Part of a small language model's weights: skips across layers.
Each number is 200 + 40 x the weight over the matrix's rms, rounded and kept within 0 to 999. Layers, rows and columns count from 0.

# up: layer 6 MLP up, 768x192, rms 0.124, rows 498-514, columns 96-191
# down: layer 6 MLP down (transposed), 768x192, rms 0.118, rows 498-513, columns 96-191
up498,195,129,229,210,223,213,159,219,222,202,194,159,259,167,116,275,170,110,150,185,219,164,178,194,289,185,231,173,209,199,156,196,268,192,195,239,229,162,172,194,288,100,171,165,237,218,152,167,169,310,214,220,202,205,201,225,231,155,175,145,174,210,241,243,196,160,221,210,237,229,202,160,183,171,148,231,201,227,215,211,245,145,276,240,215,120,240,171,139,195,208,184,214,175,264,178
down498,262,194,153,232,200,236,184,242,192,203,226,169,213,233,181,202,110,199,175,243,246,183,157,164,180,138,225,214,213,291,236,253,209,193,196,245,236,171,167,250,237,140,201,215,214,279,199,248,137,186,240,190,172,160,137,196,226,143,269,253,170,198,199,172,224,143,205,182,225,242,156,235,266,206,113,179,102,261,241,171,155,241,242,218,163,210,270,177,182,222,246,266,222,236,220,199
up499,118,147,244,179,261,145,163,230,158,164,166,180,160,213,226,199,205,266,159,184,190,201,226,120,238,218,149,173,199,163,198,233,246,168,200,214,148,263,243,244,277,198,219,181,252,213,184,269,225,245,236,137,222,226,254,198,236,216,226,143,155,255,228,216,287,95,168,214,240,253,206,154,200,160,242,161,290,230,199,240,225,210,203,221,217,193,183,185,203,181,222,157,219,224,216,204
down499,165,230,171,175,242,231,148,190,177,165,169,235,170,254,185,232,168,200,138,244,221,182,171,188,196,230,224,185,197,225,217,170,172,150,225,231,256,253,217,185,246,190,283,105,239,195,208,196,210,192,198,260,153,197,236,143,192,185,173,227,248,220,211,202,206,197,158,225,193,216,141,152,270,256,228,132,151,165,215,124,175,149,206,112,286,200,221,188,128,236,122,203,208,184,249,183
up500,152,200,210,169,183,177,259,174,145,215,180,208,150,124,124,184,239,211,290,174,242,236,198,139,264,189,163,167,223,225,149,211,190,168,162,145,167,192,203,238,212,171,196,166,149,185,190,243,259,181,253,245,202,174,177,153,205,171,182,172,125,223,208,269,144,221,200,187,245,163,242,232,196,179,100,197,162,245,226,248,154,195,135,262,225,217,170,208,264,147,228,280,278,147,100,246
down500,237,167,171,189,169,198,207,194,240,175,196,194,189,281,193,230,288,275,211,226,188,198,208,160,218,198,151,150,195,227,166,182,176,176,230,240,208,148,177,208,178,151,285,164,221,173,227,193,215,191,143,203,164,220,202,188,270,210,210,165,163,232,240,196,208,196,126,176,208,193,234,220,202,174,140,254,195,156,252,149,53,113,164,242,148,164,243,135,161,208,159,142,179,256,181,186
up501,182,214,186,163,199,170,235,197,161,180,219,138,186,161,226,134,196,186,231,152,224,137,223,160,195,145,149,259,134,138,195,190,166,123,171,171,194,234,246,219,187,154,197,225,223,220,195,213,186,161,143,220,219,180,217,137,126,213,137,168,172,188,139,168,216,204,171,151,202,202,170,215,146,225,193,218,222,261,168,227,215,127,186,300,228,259,226,234,174,165,269,158,162,261,182,218
down501,161,160,178,223,221,217,159,168,214,230,115,227,171,301,148,237,145,150,163,264,114,196,201,173,189,198,156,194,91,229,243,168,210,188,246,235,217,153,222,241,228,323,164,193,253,215,160,166,212,178,205,271,213,233,226,207,219,233,184,233,176,208,166,207,228,216,192,155,221,239,105,114,266,173,191,203,142,187,171,228,206,250,169,164,219,215,170,219,166,233,238,195,209,242,167,173
up502,172,171,178,157,204,235,145,188,179,224,259,224,176,143,208,252,190,92,168,257,198,148,215,220,172,243,195,248,181,206,197,203,280,182,258,183,155,202,227,223,146,258,175,220,200,236,189,260,215,180,229,173,190,218,206,212,235,189,223,223,222,251,310,175,177,185,190,231,229,237,204,167,225,140,203,226,201,199,204,174,247,199,206,188,240,268,199,167,139,245,204,231,267,199,271,166
down502,232,185,156,155,248,221,143,207,196,162,201,229,220,209,175,218,247,206,183,170,243,143,262,209,203,140,239,211,241,154,224,259,183,196,227,239,219,150,186,205,174,202,276,147,200,162,253,188,203,192,209,244,233,188,253,237,195,212,205,251,249,238,160,206,171,168,212,257,168,204,227,259,183,250,217,219,221,125,136,224,159,209,189,157,155,156,121,183,132,225,159,219,239,201,170,197
up503,130,243,209,212,240,250,222,237,212,221,123,184,172,156,251,200,196,231,133,157,160,179,131,175,185,234,138,205,272,195,237,173,202,219,184,207,183,246,161,142,197,165,175,201,155,233,223,240,269,142,178,126,197,263,214,135,203,229,174,244,161,211,217,184,142,236,228,175,194,248,228,174,220,227,276,225,160,202,181,161,226,226,187,262,221,215,236,198,210,188,244,209,168,210,256,214
down503,214,219,220,170,210,221,265,206,179,208,187,172,260,218,232,195,177,194,188,225,172,179,190,232,239,244,187,192,221,160,211,217,188,204,288,186,155,210,126,153,161,210,217,208,193,205,185,175,182,213,207,197,185,195,248,173,129,209,205,171,186,95,263,228,211,201,221,190,158,232,216,238,162,193,245,255,241,234,153,233,102,187,163,211,169,197,219,162,181,243,190,270,227,216,168,166
up504,222,136,167,158,276,193,150,219,195,159,234,229,215,299,238,190,131,191,189,182,287,222,199,161,152,237,255,263,218,210,195,215,202,199,217,204,223,222,219,152,190,207,165,262,200,196,116,177,247,173,213,264,217,169,218,191,147,128,245,226,161,220,175,181,234,239,225,243,210,272,237,210,175,193,192,225,268,209,209,199,228,195,172,204,217,164,206,191,208,212,190,187,192,88,155,212
down504,201,197,202,244,235,138,203,178,163,176,139,160,224,253,218,205,191,175,205,204,157,185,194,228,225,174,175,141,222,217,195,243,158,171,171,184,237,227,239,185,238,203,145,289,187,204,199,182,189,222,237,101,187,150,233,220,161,260,302,251,136,147,183,203,208,196,179,177,186,179,176,191,151,147,224,151,191,149,192,143,203,192,192,222,152,156,199,186,277,186,211,188,112,192,187,177
up505,183,229,234,187,210,199,207,159,176,162,242,199,221,166,186,191,185,145,201,190,155,147,213,189,261,182,182,162,205,166,148,162,254,204,192,120,187,208,144,254,221,183,229,172,185,202,185,234,214,201,200,177,197,233,188,234,221,204,189,205,192,200,260,178,171,211,239,148,242,220,227,203,181,173,231,195,218,259,203,192,184,221,115,218,188,252,225,224,208,154,234,206,164,208,222,211
down505,181,192,162,245,197,208,148,217,226,159,163,224,203,254,228,280,174,227,192,245,182,237,215,207,157,204,230,224,242,159,143,211,186,226,295,206,252,139,163,169,215,140,230,211,211,184,250,225,212,153,168,170,248,142,223,163,230,185,253,200,224,218,247,243,177,278,167,170,173,203,175,201,198,189,195,210,233,160,220,181,144,242,259,213,190,187,193,167,206,214,166,176,194,231,201,157
up506,222,197,204,210,245,209,140,211,191,195,212,213,195,142,228,114,197,148,271,214,165,115,199,176,163,248,123,237,234,151,147,234,159,234,202,105,147,176,316,216,190,208,273,227,187,250,147,207,205,206,288,246,237,258,150,194,134,182,196,108,187,207,230,230,98,241,241,163,228,226,178,155,170,243,210,176,212,200,226,142,238,243,132,213,226,154,239,284,225,224,246,191,219,223,233,195
down506,225,122,192,189,226,149,219,154,150,177,160,257,190,222,183,150,131,157,255,240,226,208,131,249,119,186,166,194,259,275,214,171,256,106,201,201,115,159,228,207,181,171,211,150,209,243,165,193,182,213,214,254,183,208,179,141,227,227,167,211,194,249,234,173,249,256,204,155,107,283,160,175,218,235,192,175,230,200,182,208,151,132,204,192,234,170,197,277,253,101,245,167,199,208,292,192
up507,283,252,200,212,211,214,203,240,212,230,207,197,247,114,155,173,197,123,133,230,187,164,183,234,138,300,221,232,262,294,252,182,199,180,246,155,221,240,236,230,223,183,194,186,160,218,227,219,233,145,214,146,168,206,198,150,212,168,199,204,225,236,183,244,186,255,181,253,166,222,198,193,257,202,212,224,165,161,197,169,276,203,164,195,216,144,170,153,137,143,225,170,203,251,218,179
down507,179,180,160,240,193,141,167,163,201,254,198,238,188,244,172,219,206,194,179,235,182,204,179,157,177,184,209,271,120,193,247,142,145,272,265,199,237,203,183,200,126,233,194,163,224,123,213,221,171,196,236,190,123,155,254,212,220,177,177,194,180,192,182,139,207,156,250,190,186,205,113,221,270,197,228,188,166,162,155,164,182,183,152,236,215,199,139,210,262,254,177,211,203,256,229,198
up508,165,238,207,161,120,213,242,204,187,289,223,235,193,131,202,224,110,136,249,147,226,178,243,201,179,226,168,190,191,216,215,192,157,227,247,229,155,228,148,256,171,237,212,244,203,202,187,234,235,165,250,139,155,269,218,120,135,187,233,240,208,248,216,187,153,218,261,202,225,224,220,259,195,184,152,244,200,231,199,211,233,263,222,155,219,183,189,202,155,193,203,229,191,186,236,214
down508,196,204,222,212,168,129,139,145,200,189,224,181,242,246,154,260,146,178,201,258,228,279,248,222,193,150,239,229,160,216,156,178,176,209,224,206,240,244,196,244,192,173,205,248,221,154,139,174,252,122,202,170,124,222,216,145,190,170,241,197,197,202,192,209,189,224,229,194,176,226,190,187,251,253,149,132,246,212,234,160,269,225,185,170,197,88,167,176,201,220,152,186,223,239,186,133
up509,171,198,114,317,249,285,228,220,214,230,236,128,229,170,246,169,235,231,210,162,111,249,231,165,179,190,141,234,234,156,169,212,285,222,161,230,229,211,236,148,199,225,174,203,118,229,192,188,229,175,185,214,247,205,227,255,152,255,205,155,166,238,206,234,196,158,136,235,251,235,215,159,204,244,192,122,132,259,215,167,135,104,219,218,217,164,173,300,167,225,210,142,193,182,170,214
down509,141,163,135,221,168,242,207,127,114,217,220,166,218,204,144,268,216,213,201,124,187,271,238,183,212,205,220,294,180,245,166,237,238,183,202,255,250,207,244,142,214,151,206,216,185,219,252,209,173,153,239,146,249,274,186,202,212,197,271,202,164,275,172,210,166,174,144,257,248,196,185,199,220,221,198,175,198,149,216,230,102,243,208,213,239,193,217,274,214,204,164,149,205,203,226,185
up510,168,180,194,155,236,187,134,266,181,226,165,147,265,121,278,176,235,161,254,165,217,184,174,204,200,203,181,185,226,213,112,173,192,275,210,220,216,265,160,192,162,182,138,229,166,198,176,195,226,151,194,201,151,171,207,188,235,133,152,221,173,219,227,198,169,203,210,232,222,189,260,237,190,173,74,204,202,164,225,212,183,213,175,245,182,223,206,180,183,256,176,204,185,88,116,244
down510,248,226,155,167,266,213,282,250,208,218,111,204,255,279,146,219,144,183,170,240,142,183,147,163,227,150,240,177,197,224,231,202,189,221,168,207,168,185,213,263,188,244,125,177,186,220,205,244,159,245,197,182,232,192,236,174,174,279,257,141,226,211,196,294,190,192,179,271,235,213,197,139,228,137,247,187,135,239,204,253,244,209,182,182,157,189,224,197,207,197,114,178,173,210,220,235
up511,172,209,225,217,259,140,123,233,173,157,239,176,210,183,191,187,215,132,196,205,169,200,220,128,207,230,163,153,257,232,235,150,198,223,185,71,179,254,192,221,224,198,200,188,223,223,156,256,229,208,241,208,227,220,270,216,154,189,225,250,207,229,249,275,165,166,198,185,196,176,219,230,170,189,128,233,190,242,117,192,213,109,235,274,191,193,243,246,172,148,212,250,215,170,213,192
down511,215,140,189,235,186,196,190,259,179,195,146,215,203,181,152,202,192,241,208,216,170,194,165,261,215,212,252,239,186,196,195,247,206,180,219,176,255,206,191,187,170,123,160,216,202,175,197,170,225,143,104,196,236,143,147,149,240,217,208,168,236,185,225,250,206,223,220,169,203,181,146,157,248,219,167,196,188,208,194,122,223,227,167,166,155,156,230,180,186,216,141,147,145,186,189,130
up512,205,169,297,205,238,254,247,202,192,146,268,233,172,196,181,194,231,262,142,153,254,204,221,217,262,250,189,274,234,219,241,197,166,230,178,192,140,230,185,224,232,183,139,164,185,189,227,263,169,192,197,168,184,224,184,252,254,237,231,189,259,239,66,224,186,220,252,235,248,199,234,198,130,207,254,222,155,246,116,185,209,233,107,193,175,158,116,158,144,240,263,190,91,240,164,232
down512,222,154,279,183,197,223,255,211,242,307,169,199,163,199,261,256,193,195,172,263,234,146,185,227,286,230,256,152,225,231,177,213,204,161,245,237,152,141,139,101,161,141,189,188,170,220,187,149,123,242,188,215,179,216,148,280,165,197,227,204,266,220,219,203,209,196,240,117,232,207,190,222,229,235,158,129,257,158,188,222,236,131,202,218,286,194,183,200,127,154,202,231,209,109,310,246
up513,121,181,221,254,240,177,170,217,265,263,196,220,202,218,252,138,323,154,159,167,130,189,181,312,212,347,174,211,235,222,205,198,215,254,173,117,110,211,249,160,231,221,176,176,153,172,251,157,237,265,252,156,238,268,281,179,214,227,150,164,188,186,335,228,231,152,218,191,251,250,243,236,121,178,266,172,194,138,187,195,187,202,214,275,197,232,172,283,163,123,220,133,170,206,147,220
down513,206,138,200,159,123,243,172,212,285,172,289,215,182,199,250,202,172,197,182,251,213,246,235,265,181,263,224,185,149,196,158,233,156,174,207,136,171,115,281,124,189,165,232,137,159,265,198,142,225,208,185,178,167,192,207,189,260,266,227,280,221,148,187,255,236,231,235,124,215,217,227,139,196,218,235,210,215,101,220,272,216,186,275,272,193,328,146,237,227,215,237,201,217,178,192,244
up514,147,162,235,218,252,212,179,178,199,186,142,156,196,190,191,214,147,207,224,268,113,198,218,212,230,194,216,235,190,197,186,159,172,154,210,200,174,256,238,206,125,191,213,138,199,190,178,219,172,200,161,285,111,176,251,191,270,266,161,194,221,215,225,152,208,160,174,170,260,186,194,279,234,198,215,316,194,213,213,165,203,222,192,190,234,147,176,226,225,168,267,162,119,214,255,213